config.yaml
n_layer: 14
d_model: 448
n_head: 7
n_kv_head: 7
head_dim: 64
d_mlp: 3584
vocab_size: 2048
activation: "gelu"
norm: "layernorm"
norm_place: "post"
norm_eps: 1e-06
positions: "learned"
qk_norm: false
attn_scale: 0.125
bias: "all"
tie_embeddings: true
parallel_block: false
init: "uniform"
init_std_qkv: 0.0286
init_std_o: 0.0356
init_std_up: 0.041
init_std_down: 0.041
optimizer: "muon_variant"
lr: 0.00319
beta1: 0.95
weight_decay: 0.0
lr_head: 0.00661
grad_clip: 1.0
warmup_steps: 200
schedule: "wsd"
decay_fraction: 1.0
decay_shape: "linear"
final_lr_fraction: 0.0
batch_tokens: 131072
seq_len: 384
doc_mask: true
train_tokens: 707500000
steps: 5398
dataset: "wikipedia_en"
Each number is 128 + 32 x the weight over its row's rms, rounded and kept within 0 to 255. Layers, rows and columns count from 0. Numbers have three digits each. The size before them is the row's rms in percent of the matrix's.

# layer 9 attention query, 448x448, rms 0.0286, rows 0-62, columns 336-447
103:160142111094087140118053145136098135131186137144118121128151123077167161098132150130120097104164103149154182078135096119157110160179137092129109101142097112138165133127134170157134079118135151132140089133130122156095171161166140130149115157086158168138111128111104107130135141107081125110201145092084116111134085166182139114119179213141
105:117161128113092095184091124070142109080180114145080115106117125130170100057212136117149071163101117161147082044118148123150116127140104165098146142146126147171134157164141119124115173133160235128181148119097152159071144101137172089117161120155098150078095132130144114139099170135103087161130157152182140186123131101122175146124173125110
102:111162118107126105126125177111143093104107107124074105089169158167114087161163122138181167097163122124181143086140095099152138136096123097109150143134126120169156107131140104130079113124111174139148136109096101084158145150108157100120103066136087060109180151095104099107177109112081096210151116164155115095160132070045089130125117165088
104:143074076130124112130194119138095077084136151060154155120129124156155099160138158152088145162116156137096092114139137076150147150092069145222086182036197095155182155103145137151130105124156115126111159121096092119071162106164093120117123129119087166183101142167132175155100126136151161099092188087102121100088138087152068136128129150178
101:121122170100163162148059096181165104150095087111127071122131146131159157115137118136170118185132150119207139147107111172077117149092077140124082103108164119111103113076156088158103129153129030175142133166132168101132130180155129219165154179159151151174112134116156042115059161211162127140126156127091159109100148113134063159147113151144
105:160139197141137118074091097127087099079151142100091109133164150062112188111128185110139169130196158124131171131087124103087122062182044110175185170117141153124102110057059093099074117142105129160036077132137119170139198146086080113088155098161090174152159112081097150058109168082105160091185127123104102151165150155120100105121132177115
101:185150168159162098128105088125197176109136145114151160134144153201169169104157169100094116080124162087078142123134118093117144107178131161137142101159175165136136167128127161139121130164141111133150105136099102147083093109169127100135128096137182145114162156098127130091115073178115137200094135112100133137133118122138124128154126162140
104:063105143092122134179136141034155153131158107144106093223114147134142169196083124140125109066126105129130126091131205108130147139161160091104165153113180128125109198118168075149206166140076139121137083127145141183102165094182123162092090147125146169149123124124196089195159130116131108139181081147078127081186170127217169130120097132147
103:103157146155150113133141153142103151160164136083134106099095161121080161057081127124109117140195110130053103132115082080130170183175117122121116191076127142198189154127140143141129149169175086074181072159168132110139158131134082155158167093115137132167112159086125178103147128135154167142160189153099143091139153128107163150089142101101
104:153122130121124124102172169090132143123081098134140154125116078091147100154102094160173135080139139129098096178148115119133128129205114108108142118134117141115111114111130118188159108091136094098146147141156131134168106149165117123153140094112078088169066074208115151083142121077067136166127094133185166086198098087134119156102168121152
108:113184164135144124191171115140175134112129094150112160122131138108117200111138190134152074144147087103131159144159150127177134135162136085192154120161130155114126113150180147104161137106077128149148197108126194072128191175092103152161154122138204141161070123101127152119154097182142109116129115118116095114113161187149149167153125135181
105:143139092083136094131144130121114146138124149099126145101110125138161072149163180107172121156191134147126121166126089149154091129096089109106134122166136127045183091105150130136120118138140138042147134138138117121122078141155158176063191142135099103061087146162142079128080140082114116141172113153136110095157125122137109120105137128184
101:093102181130155170142113116107108156155162173106143128094140117162138078167089118121143110133147123098162169151132108163123153059079161158085138130140139121103146107082192143148186112134139094115150135141151096118128143118085102156069101157158156106146123152147080101176123126148152139157125129102139078180153109127145152135137093112166
103:125102107134130122110077122164153168141107162112199050180121116117115170096090129155150145124179163142125156169130096123092130107130125104126130104093147122080140105196098131115184108121150093089146145099163145157106188128121123133085164106153165116119097108165121085163109112088165116114141084122143088145084108075158060145225129158127
105:089085100160151197140110152196158094142151107164126139100084097124162080104136135118069166122126155140177149156123165078172087094090124130096115141078145119066144137140130133128145105109086070093135128141139214123107094099153110038117092125131154171130155140106134099129138141076102150111168065115158095143132081156061115120147141129151
104:143104080097130147192101159089162112132153164138142093133134110108116168148141126140109172117116119131119123109136149130119132160148086093138094172134158089120131187141098125142105082127132126137122132089115079122101084099123089121129105120121192132132165071054130147092133174122122132139133117123152091139107086093067102102166074135097
101:118180090100142123192179161107104150135138136133056084173129142122104063089190123120134135099140101111154157134101175112135092080184116164162116072113194137141078146151140088136146093109134120104106077143119162082117123124095096086151123082109207115123107088192127130101159117146104149110137141096081102114086189086131123081112059133131
102:099130112189153135129147113127179095036165132087163142169079091142144150145114102143118156089103142078126148143122129118114134172146099050157178085104098150131149218156099112115178089073092146089123118096178171111107159202142179149154163149187150089071168142152150155082090106119147148111139140159096127166118109165141100109136170121156
107:073095200162092189144120117174158095110143122174142136132134100177076105136126121112107155108120141198140218122118140103155141100110126126140120112126121088091103074163142107126149159093131102127128113087187046129131132158145144134117135108143105104203088122108144089136097093132127131109107114125078132124159153103116112182139067106122
101:079160168159099132153073059059134161108070103157111134119080140157153109092131136105135139161136085157212122140179135128150104155137088140137140147140169093149096168128157129121084150089141094111088153088083073125173088110094150117085106108131125138149170137149052163148153095113106106103148154115084134140147118123134104098125145146117
105:021114143100114167154056118144107095164105074135171114186127164151102141128190149108102176155139154092046061092104167173103118115061168081163097146172156078165132130124133110138099112127073089114076114117146118114090144108087161137139165154161100176153150145101069120096132134149094086127092175051182129108127187114086153183053151127127
105:111102186158149099136136163051086111144109069139098160127140129125132171110081087170135059092128154126187091062182188092120114082116122160170166107131161098151106116140136096072107111099174148104134155112118112113126129123099109159092085129158179123157066209141155096124176106104170077149180110150182130095118105172159130139134097142141
104:118133139080177090218122158139074132190169165109097117088105094142100112138124203127091150245115098157044135090112175122127186097167136081077120150113130178097113167131089099052138122084106158146125082143127130134114146099103125151099065197090146113094085194141139129129098143118071122164126122082103100201158078134129171098132145149106
108:140122104104131133170136129155106080131126094119103110145157145103153144141149140139165170110142129144193108104091183139105143152145059182172087103086127156083132072121116108134101152131110127127135152200065140154084139138116162109116135112142097111102148154089147138164137127089158137108138135145138147115104132176168108093118165207180
105:082138139156148172088076196186126102123174138096154107114110130169204169166141114168136154147100109100160130134099176081144104107134093151155122125168104157067070156130157088164115089127144194135167184132109158076165139096172069125073116137128091109116141131216115141109201112102097156150077159080130097111122068122102153091108129075127
105:219050146159200134088138117100145151179131110142090166180091165079142145138137099127098103112184115103112117108101109147135125119100096151137163099138124140136071161108149108101165173094141131135180173048156098108111119159163194058137102133137109177145109147165149135087135122079144150063155146127120125126075137149136136130119177161127
103:057118087092154087105055118083111093151150102161131108112148097142195133071143118132080127102118118128156119151139142152111084063141166107132136147087130183134088112119115186122113133094093114114160103183130129153125122112166082071233121176092113160158168099157168118101087183118130119132117150067103092100095139091125084124143126103163
103:088108091089102109124086092138127115160115083102081155197192134129109092140114216094121136120130132150159164085157128170148164120145118141127139147080068109147041111093173095140116144138103181125122119151131123185161167134117167105126136103090114118151118057134189114126136129118141115045090139138163114101083141115083156063134211144153
104:145087138135078166096112108092095143144106190123057068163114127165137106143088059125143106099149145130088117104086117172087137157120151108136123099106137130137120113148128152140112105184052144133072122095092147202114135128126152146122087132134169147134109130129100103192187126222131215159034110152114167129147160152149191105121114136212
108:101052128131141111104112170173123143124144213124143169142170109110206142093111119119105125123112119125113095127142126171170180121136174127109099067140069140184174098129093075140106104160128130126116094081118132133165050118198111128140162165128102135128096116146130144105103187104096149155127107119147123124139065124113215136136112141186
106:118138117119108121175152124114135145135122169068104166150117117065124123099137106081160111093072108137091144112114118119113116098113074152109123157109126109162100110118137132119086165113143094171098152170116179118098115098097135112164100134169162094139173139089122089163095083109132148103198144106150093157142089115184127146141145122108
100:133080133111133178111172176159145133095151105108058163093179109169182121080127145094128098106087199106136124113129103138143138079125154146135124110181114077124160184130077084097163153179139155150128112074165141128133101122125181083069167162106153131147124144108131091136152143169185137175116132094140129104163149159127128136155173067057
104:089084099150100123178161088159089105081139109108159134114134116131102073097128107157170105121183127082161096091137113134114123116163060093096150067117150090159172123123171151124144118101101149091137055191112150140081170074143081146070128115137180141157069138111158099171152141145080153092118114126133119148134182094205143131118171129083
099:131148137102088091117129105144141182152128127090146156091070097101163193109116139092139139112094209126139093083100122149140142159118096124100137137097138144159158099070036150152099163117158155118110073081016129147077101142161154145118138143144085182157095084112194121154163156171114116145121079157122122115143164140101155103147195103125
102:110134076126124082088160178136090138157136144130133158156117133085068134087108122148133108144135150137165118129103166079096121107149083136071118108130138146161067140085163126137114108083054114141135140125104101120171104137137175122152143130162130149113126204180136143103138164145158155097135082140102195180128113094108159090156150119120
104:143115163145103162125092179168112106157146141092109051084104110156082145091179110175182169089108079133193111141114059174101150171130100094074146141192119101185158138106083100186153125092158144092168097061115161110102133127110153098121148126090122116109198127146142105192090075123090117188105168127132123099076075122116160088168106145139
103:092178073100157131158129091121144113101131090149060096130129131111102124101133161107096121192113148078165112110147126060165130131158115145103084047151167134116162109095119107065115041096083087110098061168160167133126153061099107139118155108138150135116144146111118139167143156115143166131137129136078150107126085192166147135101131141166
104:117116163112082087091145112179108106115115142136113126127095086067115121166153084102119076077126132117118126152147198080089122168152130122104126068180095140108138114146102125165150117124168085139148109094150099133101108183147101127066119059099165122172141176092091147160123136105128072105118129101137128125073140080214120091146175102111
105:097139172143175064155094137099115100123161069127100177138170105092100163138152135052091099077134117121143138174105111149138175156142155159149140136133132122120122100193113094177140187164118105120111083096189099170128113046156130114095152142123090095164142098118163172100111130126176093142097147140133143088141084159131127146074149127141
103:163126132108071112138086112142113066161098113100090099119137075125175088087107157082099129070113116073114142099123133117196139138137089125107135129079095175091150119128073096144144132123184129170177121121097113127129110142066190115157133129166152123174102132152206132160065134069098134111088149166094138062134136120156164117157110174110
105:184114116102079157098153207057112167103124138152145151128102122176139105087176041069143128159139133147115140124130073116156150188152094138122092148166109143092156143116148104147080103126140163154124134110068160146139126137121132051131069129110118174131110117120145160098095196136069151081106043127136158111182132126096135142143073174194
108:160165076147134142128158142088162090151137156104168128128112118164127115193105124198124162107190110170144135134105086125087132131087076106100163113115088138194134106138088138070094114095159159118138094163107164157135137187121105120169095159181166094208124158111080166151151176146179134159072056131173142116096170138127053121203202164108
107:065137154155132166088125113122118133113169065099135073090095124176122137061120078058157156095133104131143111056115098167090092161128115203176143160143186205097144121115128101117067143101165118208139156111097089076114148080137128151080078087127177173111145123053098154129138104093146108099100113062114134143119134117142132113069177072137
106:114175092071132073153112075140116137098146113170082110142155138121141152121147165140096158104051200162158131181112057075104102089116141115171161168144066127138116075162124159110150172134115191166129184176144124095087153188147107148123145139137177101082106156113091129058120094135089117122112102133156161161069149148090155151079108133110
101:123111059153144141122150086133153150118068083107104107176182094141162176133135182112152111164148113112181117102181114145065130120171132180169162105147160119159103044132110133112126148068120103120118128167151152139127102171141190071120101095140200133121101187113156165142129088127115145173129148091184142080148115129127113123060199117120
105:156082142113147169146125114096121136169160138101130166115138091118125067157115158145128074158151111145128129119141152145158062118145104121161141128181148154070129125167144173108106136078139128106179080171101146146117159181157127152131078095171140072163119128149101189107153093129130140149172127170142136069133163127137126138085130165081
100:113155133130099187106129073155130156148171148037163078110069108082154100115106128139097146144095093196078092097167142133185134144145159134138143141114136142116175094170057173053154126132111096086135124136149156102151107102108112119110106181142178158101142135137150123131128095134176146128136081161097166158083164140134097164103140118085
105:127116154114094126094133111178162045179140130100147142137167119121121105132206093129136121180156192091151113122066114115132133098117162090079135092092138099115139125143126100126154187166139148099095132110128102120113155072122158158091118120175142140109175150093100134131111118165090105117155135154145096147114113089104115102121158175219
103:115140149166128127122117122111155104154149144179146149136033118170153042064096081154175179106098135143181100146146147135141139076105114179125170170177091128104074163112131141076130119154119085163132178082137166187147130060118149109145149117162093183111073110132105170106141156091091077134149098157093171160141129150180168176095166113123
105:163102183095129165138115132137104076089173156111063173161106118120154084092141126122081134164164101110128102125057083157122153160150128153160167158112165140108102135163120105192087120167159168082128102116108155145153126169158138100181103126114170152151135080156149130169141156134162177121063104118120075190125125110083087116131128180191
104:119128126174119110126089131102152068047098138172172128133128191082144134103160149126188068063088152123155135151140125157138159232121208144105150085167133092147104148156171119164135119132087101125104125102118142113097146119096129079074142116110156089185113122101136118139140130193132146112129110137069124152103152117110122152136156101148
102:131151138189128120099154109070097092139136176083141107126144081185149138129099088101170118145129124147098158155090191098120051120170162126096175094133075126130169154098136114178083224082155153152157178112139130133132118136119093157092143103163130138119131102082177163162153133124106120116135118173092105133140146153143142161119121147149
105:196117177062135117159146203141073127190113080120159132126089132142111162087085157156140126151162128150104162125096132131157102118168083143159105129127155146115179092177139163138122146123141094152175071151096147051117110172147116122122106074089076176092085127140127139122137141131084196148132163169112040170063111173091094132151112062121
107:143117149139113130165088100136082199123155114152135073077179174143099115190071124126114144029162140103123152125203079149101119110143091146179077169110158146196137149100111154142140092065187098075133119137179141138145156145135129128152081104169127123112129147183161139130077156122142089090115116106091106198090113177141092141126131152180
105:105157163147129106145134110135122181151151208175124135116101113086143128130133162121131120146136162172139134112117154104088108103064137125123095058083150076108143093124110098128158146104120163117171099138181099102185111098126153086172101146137215084162142091073104113150161199164107132118147137151075095142123124158179139142082166124153
098:152196183127106111146121133134124105100143132161125096124195171146140110162137131122127113118121062106153117131116100197161189101156121104119129096128162145139112148175112095122136152063112140135124123099103117100066163101088146154094105166178123174085100065087103123153141162111109144129164120098135155132158154156103176183140120152114
105:135175146114164196098034132098152140111157153108097125138176183059100192153093088064161108119068137154148113196173061131109061096119168166080123083098162128180146147100160136097109133203137102186164106145121082128124194163202166104141143137135134113153097128140139163085128121177074147086092089150133119155090159157123088098102131121155
102:105184115086148119114163142108132094149106151098105165149101142110135118157144175143143111087144198087089172114142156111154109119174144139145075184140135119138114158113084150147150071082094194138114166175193145087190076085109107112096171126085109053125111115147145157155134133077119151154074182146055111079135108112131142121147123113162
104:126138166117151122040136109106106119117137147127119135116132164093194146137133158135096107139112057112102131147129079100166082124105124084079142131126114153106138136094121163170183100115162165175147137169127110156102172099123155163155112115115152080169103089125132139142134169116151133138185148180101168140155169095149150125129126165137
107:120131115186116148117144109125177146112128103122106189098149165083140134054171107150087116109123130124141129128138044123133144168114129151079121138167178140083111116154124148156172161124157134119143184137149046198121153181110123144078093144097146089110082132154112160121160156149127136117106174127099163129142156160117160149163123091182
104:111106141162163068077118160141185178141129166171077145134111126084104102127130128173195135086099141139158084143105081114124107131135130138136096137102167121104145059159136087142174138207132139057168116127131129179131105096135190159093114129069110166111154089099134041152148115119129106146111133180096111144112104081183116151132071162157
101:134148164083167145127104136136093079160132133143140059066135099099114102161143106204094158157141138152191119072121158106154143102075117158141136129115193065139147129125142098119122092173170103131140119107182153115164151075126171090067145116140161098093140158140099141116133149105139147107096108116139105104142119124221085138138122159131
109:106132064098082144168098143078101143127138114138174135124124106109119184111092121135080095085161161144172102123062117072126143145128119093118096120061155104135114155163146071127066117070080157128133205103167080153138132170118145093109172144167146149157075117135131159126125170118132133070116154111072096150160067122133132118119111074150
# layer 9 attention key, 448x448, rms 0.0286, rows 0-61, columns 336-447
105:109125099170155183118128168136084152156111139150114150171135116106116170100116120112164135116106148103134163137165056092147183145143080123091072122111158126105139139191190180137098115071104121151166125139165130168108119134151134116109204128131192096137112129149119121127145119136159118075163143128124112151091077062177173144153144131120
113:159176133131143085151093084113174103100148079141062107153171136117152186144196111092122113074170143150162024139112116088167154129088086079112064109062082143117111143158078129144107147135126177142114177156096138113129106113089071119113167074159104142140106103156123172098115147101163067176109086144121139132131140139140126149107174149150
104:097149155141169093181110134119180182159134156153125113075144119074091235132136140128108175135136123102153121114100118135151159136117119146138047142086168098169179175100105168132111157084147132130198150145155110126171167165123111084159128129152093152135193086103117105088125158139144071172097117109100146036165124130106087135197112103178
109:151127153122125133160146143114079071099163159150126132118099117125104106144112120179140116098134154154099080157110135118049095125097174138185118094106151142102156137134109132177168135116109159185084132151126137117077066095108100110105165133096084135168132177139084087071114054177121134142155149093107105076088091155161137066125107228151
102:097180119126118066107117148137120124184155084082086111119145138139103138114071167125182143197146133123152115169173093137150137145123106138129092154151188141085156101123114158123133141185125127152117132112095146049148118087169142078115146195125132159139091182143137114132121183180148154138171190098100109156124135094104169117121190134101
103:086140180062150113124110166104092125146180074110126141082112151116121164147165134121132126126167116136117126135163156086072106145121092097143160120079095208145075176135052105068102099116163152152113092052067065126113129092049150140119126192116132137123174182139120169132071112175091189138132099142125124196157167165074116078141151087157
104:152113121210114104130136123162173125103093171102119115126129128123148121149114136122149129144129131058119116169077135114154167126124125118110130119129156144129104140142153141091122092149141106090159188104105145123112146153154131088144192111142145108090162071108133154171102136081138182195134177053124111149143091107105172139161135086126
108:151145198145112167095095152128113110136128196139184122152150099130129088120119129115126173106171086129159125114161138126065142160112185151078194117085160140197116116166167098115150152111093122071122154158167129116127076161162113161088098090091118101084128067164109129172147156158080135098190183182051092163142157107179103165061093122201
103:156150117145109116101152183147082165143129085147151090108086098085115153095071139115126199141078115152091184110101095128094124159126149158096158134123114148167105138163156132178075131123089103155159079132193119125130157119116150147170146200117104105104155103142081145112077110132165194161068120130149136155137115155111157177110131109155
109:161123082077113149088172135110113088161091153134116117120166149126096066123104237137174072145112077125126134134113172098150135190137117093059157114160098189057118132075138076181176138041115114107066163131128162184190151162142112164139108119127085098119111114118122122126098118101113163102153079146096154096155116112133119095054175082161
109:100122103163107114141075065105116114119170199102103140131177110086100170188084150153099145152176109165106139080129117154181168152139173141125149135089139141180152159110132164146129170164091096143156134075112123122102125146095093164103208132108173195159140102130134133113154098116159168120079073156101179107098078138098151125164084110084
107:158130127140142162080088100099089092159169075149129137139138125109133113073114090145190108160120114158155073126098126127174143108175083075139144165150180101108137093124152174120177137102165119090094098127105119132117115162112145166110119141143077140137109111147124054106170114138139089160116067146095146118135147118143144138122124166143
104:085113100147160152154094131074105121113109175108092084125129106146104168114099106153047173106171145146157178141162151079151109152144143165158129130112182162105147124111052106145119153127100121140119186116096071127159137119083117132134178150151163114168156133138069097190166124057126154124119127161119097181161170126095134119147097121132
098:101132162180145113147087136168114149104089142133192083157134041100117117114134077101122147148115107100077188119144148105146149134152186067182156157120165110072158104161090115132144144137138161093106134132150108114108141104139130119166095155193111120204145137090091054110093082109145136166088121118114117161128061113148143161180152154114
105:082089130085122155116144212136140122121088177137106187065132090173163188116143132135156106157100131154141123126095165090138160133144140117125109109197126125082102115130167145142179067116076069174102101135142191081187081042181143058119104131139153154110168193126107136074168131104048119152124174141163171155105091099071137182113140143181
103:118076120114155132136152177132124137188105147119137128082149129132143088105118149107070113148123199101155113126100100060164151137170083102173125164196141139137083119150087142143089105139104112150149134129069128122127127166136129098127119104084152071119122161105105169146088165127124159103131149180161121161223129156136099125096095106120
100:133168113127084126197114190131087115126152111140085097155105147198089116091090046112062110150136129100160136142146111173136165101126132103140093172134081113170120111128170163117151079132096066124125136150091125119099086178143056118110154121108164188156137140119153072163139092098084093161153107111103179109105179130148154161153106097106
104:094122141161158058163182132112125154155125132065134113118158138163107168097101111094125156105159115097046123127145159136213132147132144155142150087131191145178150146084135134127134076120153115067102134167187189106135105129118157141113135150116109127132183148170056075130091127109116196172187146173126167106064112149145085094101182138125
106:121131134201087176083134076073160118103129122161169102113073099196151069145125128131146119072134141179116100113136110164118090146097154165142075144117100156133121150148143067151082166129121154131128127149158062148190087093157062123115080108086132126067130137137092127116117096148084117080099146122147156118056109122139110170170101099090
100:115210183205102176164137122113163125178179127152112126116128144144085122116142077142108165141145072102150150168074189085124073179153124135148138136106116059210065148096158146149158146085114127098174150139123115093154166169146183096095105151124145118130094154150085162048154123130134123135158144148086094121110104135109115086034082183087
104:082104162115185151122102138121104157096126128079138172153116107158094141177116127089087132150106089097138110137153132146128082108074133078148138102143103097201109090138115119147156080163111113104076163151187136169062141088099119128160117151145100141124102141155145106151151115181202102101111211164149105127161108072081114189083139077141
106:150131121124168158109097162181142104127125167158078138108172094125092158068090092169089125112167110131183103079129137103122108129100152180166111109176183109099165165071066080091162115103158117081150141174104115148127162119156151131112091130151110109116101199155132088168143123098093085139128090154152091120116138085122141082102122117193
106:129133155125171185172127152105130132125158126155101083158119081112073091138102123141097149140152096106173169126158154106112062141151104031107176126183115142156144192104073119135143152095094155154169068099107175088110144133070085170146126106117149132101144084113097186113113119178099135082137129069101088108152099065075158105154153117180
107:105153072196161161124129113138075127124129102115102128105166122095123138117092092108130192138154092094162100079063142181168103152108133241124136097126106117117179112147112117159119111107156113086165118139119114152125078113139139182152170170188114124134105130139145135189097081106151110116153190120130103089110135156139161123123110188139
104:127148166135126125108102105155123160099124140091087108097084134164156162105169137080117149121099159147180154107096113114113086156110070098145139148098114125116044153151152195146072134147158147148074153155155168093194168127160161105117111134148186131122140148131151148170118113142108084090125109209118115119080173090076175111139167095160
104:123063145176147145164147110077184069136148090080125210118075122102148136171131133122163103139078184115127127134115104104059153154076120108189132092178119147152057137124095187127145129137119147113123153083169123134108084100135150092129094142120083082086123164120119115109146132091138126112110102159127144166114152134103156174172136124109
105:109129125071172138064140068073130104080146058107130120194123164169136125142152116126142189141112169116145161145125071116142106118167148097106130119119129069114098091115109129114168105107139119147081125134130076135175131137170158114145083135109129176075117105173153095107148143145124132144074143119184069139117132093145124166235144153054
105:145150148147084127144135152176117137118083070115094131161145126127170164163175126153065117148129151127105140102119086101109132084204167097119146150087098124107088121139106105146163158122145102147134137134095087105100077157155114103084138083156113180070117143153156056153190089160159074128172115145120146111133110164140150155103147144092
112:168140112112092177136141119083149126115107122140090092175138118135102094179084100101112123179204159118095112167092145136116139099159147160143174170123155079169077123151101139078126131130091103119114137177131163158119186108154133075127096108204152107197101192158147135168157174171064152124066150128131167109175145127103129100125150174179
107:181111086143116132079177077156137159115108087105161116155173123124115096113163138130081154129204149160095062134093121089114219197154128139125163131165164098173123115079101141099139121159127085182170146168153159066093136188160158136156101067108144068134081055118132118161191140099109134089055122091132098108130094111112176091123129111158
108:219170090122119148131153096137136072090177109113133091134143121101132134093102168129080095159160114064106130195152110157119137170132123134074096074121185119078135089128078158157103097138126108121097124142052128164114086116091132133111086163128140151115116109085111179145078099139109104093156179127128107171161138153146149080144123181094
106:120170136228114127100167129124140176110152107118118151147168131118128142103120113115178101142112168045217145181112145129134101088111150113114136110121122125106149134102138178085164182197160152161112130152170187143129188141184099105125127157143142149127168121090093107080122107168160143117089131089211073093083196125137074158124103150113
107:173111110179099101160069163109179142117120153136166137144090128178089079092139103065119103157094173133159117080201148110108078127172125103076127042156167141128090152087097166116162190079114106171089143121133128107108146121111081108152122123203126147147097170168091122191145160157146089125142115136160144062101148147192064145165109186163
103:125173128107108128130148162131159160097109107146059135110160151147160133176089167099150108127135116153120154161111110165155132064164113134130141080146120098134099122167120164161101126101161151103171136169055148139147109161135050187151120108184130138070095117057169160202113159142117065125182160119138131116109134140075089151133103147138
104:153093087084126112114102166108124142117107175175077120140145158097160134086176091173167124175067105147123128132151104211070114147115127094092139098175191161111109120111125094084138153152083173151113146073161146095114104136103156185128135120125177149091120160123116111081217085098138160133105164187166190135082119183136162084175129109156
106:162163115159122164171103114125138162108129109123123084105083128183111168127190095106161122083116084125122159130149144107122105086166139112117137142150066190116105205116059116081161137133081150105123126100137144127150194161094135109145106091092123080130144151177126139195119160140114154191113110091150139116157187109096148160169096132176
109:096168145085125158123132156138095150131126144129039164108123094084136108074131110120113117117130099122168150121161115094150132163124141146053140133128146158144108190146084123099116100137156129129059115122098179152119128172115164144148112115112125179089204135097162138117139200079159071103126158071135115144174128190173073108150198137116
106:093075111044088129103169142152150119113143072119093176112134143108099173145159091109165044142084132164082135116120125072178126133123101128121141074104159176119140129140137159176151138109175119134091165152138187170172131086152166104099151163160185112124112131117128101174141126157144149120137115095124123131084096092142161100112132127142
105:146089153141142102141148143130114153133118156144151198107135177112111103104230148060131108134124149186127131192059162108082180121073106137130114124124106112132138165188167130113168188157117067183140119122159156196190127117149074105074162167107119098108156133142137148119091157133144078108089171079071100130177143151132133125118124123132
104:153120120109085122123129104091099106097109107123070103091161163128161107169121182137153107167117107098160199113107063179117065128058136143171081149144158172115129146139155092109214129166152189127190108123119169082133123160121153119148062082151142141151111122071126122165079135149125049089114186157067080128131091155156098152140168130184
107:184126085118149163131177140049063125131125062107064142139151172178090086169126112062181111148093134119154136153092094069110138128170063119110143110173127144164111129099138112096070186153118116148109153094145112172170140166159150100103129122174124122150074100148120123066116142163147173072046108105119113081141108162106166171061099105151
107:123114133140171150125153127127143084064146114123111057083132133138126148114100090170092145120168089126109121086083075049179127100107077113072184132107090202181170137087140113067119110130135105082143147175165147117130162148162122127128116137108165117165146180058098121079112198158126151132133126127173164155141100158126122134224151109115
108:103130114145129158155136084132198105063147097137119050102084099212168120098146163135096063161156108160148141122117123096125137144089082199142150144125145125114085163149141103155128116146115109119185114115136074134116120111146086148167112127152171166130127179115097100100107187115162146163089144190081182074126148107143142152121128125125
108:096128190064084089144106184153125096112151135125112134126165143095069111100103100150104158098091163205196081120158108132094135129106079146162107150151107091152171115148134182118105164154103121099162100155097105080135063162112110161081157154160110098129170103168096093080118136165089123166153072144158142142100121119127163171115134206115
103:119146112107130102180108107210132101185088089146125131123072111168134108108090144125109100100094141060112149129177168140140051085087096198117134148135144126115129123118103129135146115096115110168074119113083179095045162115137095097149145159152156102094084094077139104110124131128076129163093175157130157104153111113054157076107173135113
103:124067176174123090145155142099157125128103146176124108113129095111098142068155122175096119159167068130113165106119095114178061158145141132132097122133074114132097125155151170057091120143144086083148152122086160129190106160105154071095159122143127092166120100173157120118087141159130147159172093178148139061133120127136106134183118104122
104:081130087085135128075085175176121160129145097127096069120103056115119104143116115105174101200127150113125172070072106168112179092140146122148179108158132142168168107114099128111167075190111116110152123138171154133174104131148208109111089195101170134092148143118160139148108118136108143105119119198163143170133127095164145093176187113068
108:109156078095096087089143084128132065150146101173143082114204137111166124162168125182159130152107159204135112113137121115100105089143114103123127133114170121104127137113128146167122141168114124166138167149219148158131099045108114116119122095145114167132152161169110107073107161158105159158123130130143129101158108084152088158067134220111
105:169151149137123149145152133131149130125106179199132177151140136185089060103115102090198124112099099170183103123155134137141136097163198197067161136179130090023119102131118115094202132130110076161078140090128167076122128120122151135095074148169127124122100171131075129078136169105098118085137117162106124126142143180116108129087128125102
109:126136142117188165156150132141040106119109085160109090135100133189102110090125150137097181206112162133096093126044094041135111134126067136116155192145139128124077090141110132106140099154115150134120133149193122165153126122160139106148090108182090076086142088186169085192121143130133093139107132088114107108096168111133101113114113157164
105:117162165157096097098154085097131136132048120149151144093023176135156146155097160110127121118127142117116139117086153163124083146135147106117171094136150133130150105079193143220140174124114143095139190094057076195110126158113111058062151192141136127146205088097143078112200186137167136137090115184117148168108117153118102155115121164154
103:141162120129131142134120119149093141085090189154179128088132060149118088082142062116128100086119139187096168171179159137193095173117121124113101180101099112074161145131155098134116198109120161129104161144144121147111094145141182110106137204102131133110072113119089164165150113113126175091132126168094132106169090099130136118172122110089
107:118081154053136113135100140115048183110126085097149182158111083095107114097128168141091137150141107157129136054118141126114138118125146139149157121112130196131128103146153118139118170139192124130186133087171187164105111146180131075220095149088058163158148107087190118141110130135108125148178121193116124137090066217092117116162078140109
110:134107157136170146128166102166120162132128083100129052102154094156165103116107125148165133083149143067102122057114072108167147122127107129075108133097151101152126170137093150142144106160167087148139159084125149126123175168133132134114095159162090117158084177083131103161131100101098135098140154108126150132091088132084144113162178109058
100:106169129142095168109070072118144146097150159133092138159111122112127152168120143100099183118097113092111125181123157163099124237096162123125060068168165142065176127114140093135145121143105141196131104101135150169130143145096160138107132155136194059189123161119098109149162074167134099151171125118086193095141167107148118080111198140100
098:108166141139177105128137151091135174127146133129110132201119104096155151098139126102150165149184094188131156165160131121133135104100100107148135118100132120190133141111088078161147169139106098094133117142152136095109081115181068135135158187115072102089154085080100150108083137123137128176125120188133145077171131146122160165174079052146
106:085153187113115118096153141155206142162160092123130170110074163098135108095116136124153077118135169152139099134096084071105139116142166165159103128122155121124099078108150140078071102108090157133172149132052074121140091128129124110184164140117087121164087220140096169104124118107099179118122107122134080155188160114152160129195126111133
104:136198100158119177112138142083059145108121118134136160134122118115147146208170107112168114126130176127095141141093129101119160191100101083104106177164119117137086175159114128176185165113106098102128153148172109096169134144140110142094135141134136147117082134137135107121062098077098096136125115107175151111125119145078095144116109159120
103:169143148139139102063198166141093132140138145131146134088142158084123154163094125167183154163081099103096090114113040137116085109125118016090097155129086142084105132121108129139166096138159108198172150122141135174131149131141165111114161097130113064140126149174096128139148143174142175161164133109122119113165100119140094123179198181165
108:159094127181106131095118139117155119153167083165148135068122155118143093111145063186105104176133112114083154137131099130110100119183149169094097130110127100137098076141114143098126142140129134042098149118106081135122154170135147146083184097141160104135102124182154133100181161144094091135124179143100142126135105111180141090188110119155
100:125107158131109103098118124146176138184203149155090132164136083121117148104143076067128116129159114094159099171149130136082157128029085129096074114161094128086181109108153125109123176207133127104115086132129138139179113104084175184087080129095113139112127112137093100066099150131104088170136146151139133066181112081130109120122146164145
105:071157154120191119166075146138146070112142123106100098143182117134096165143136061167074179140154132179105146129085097148125081148082065139079168149131077124149112141083104126145127095158161146184138123140111162158186154120100204085135070136100142219173148170090097113075088137107114171083179105166146136113151147138118103132155100157165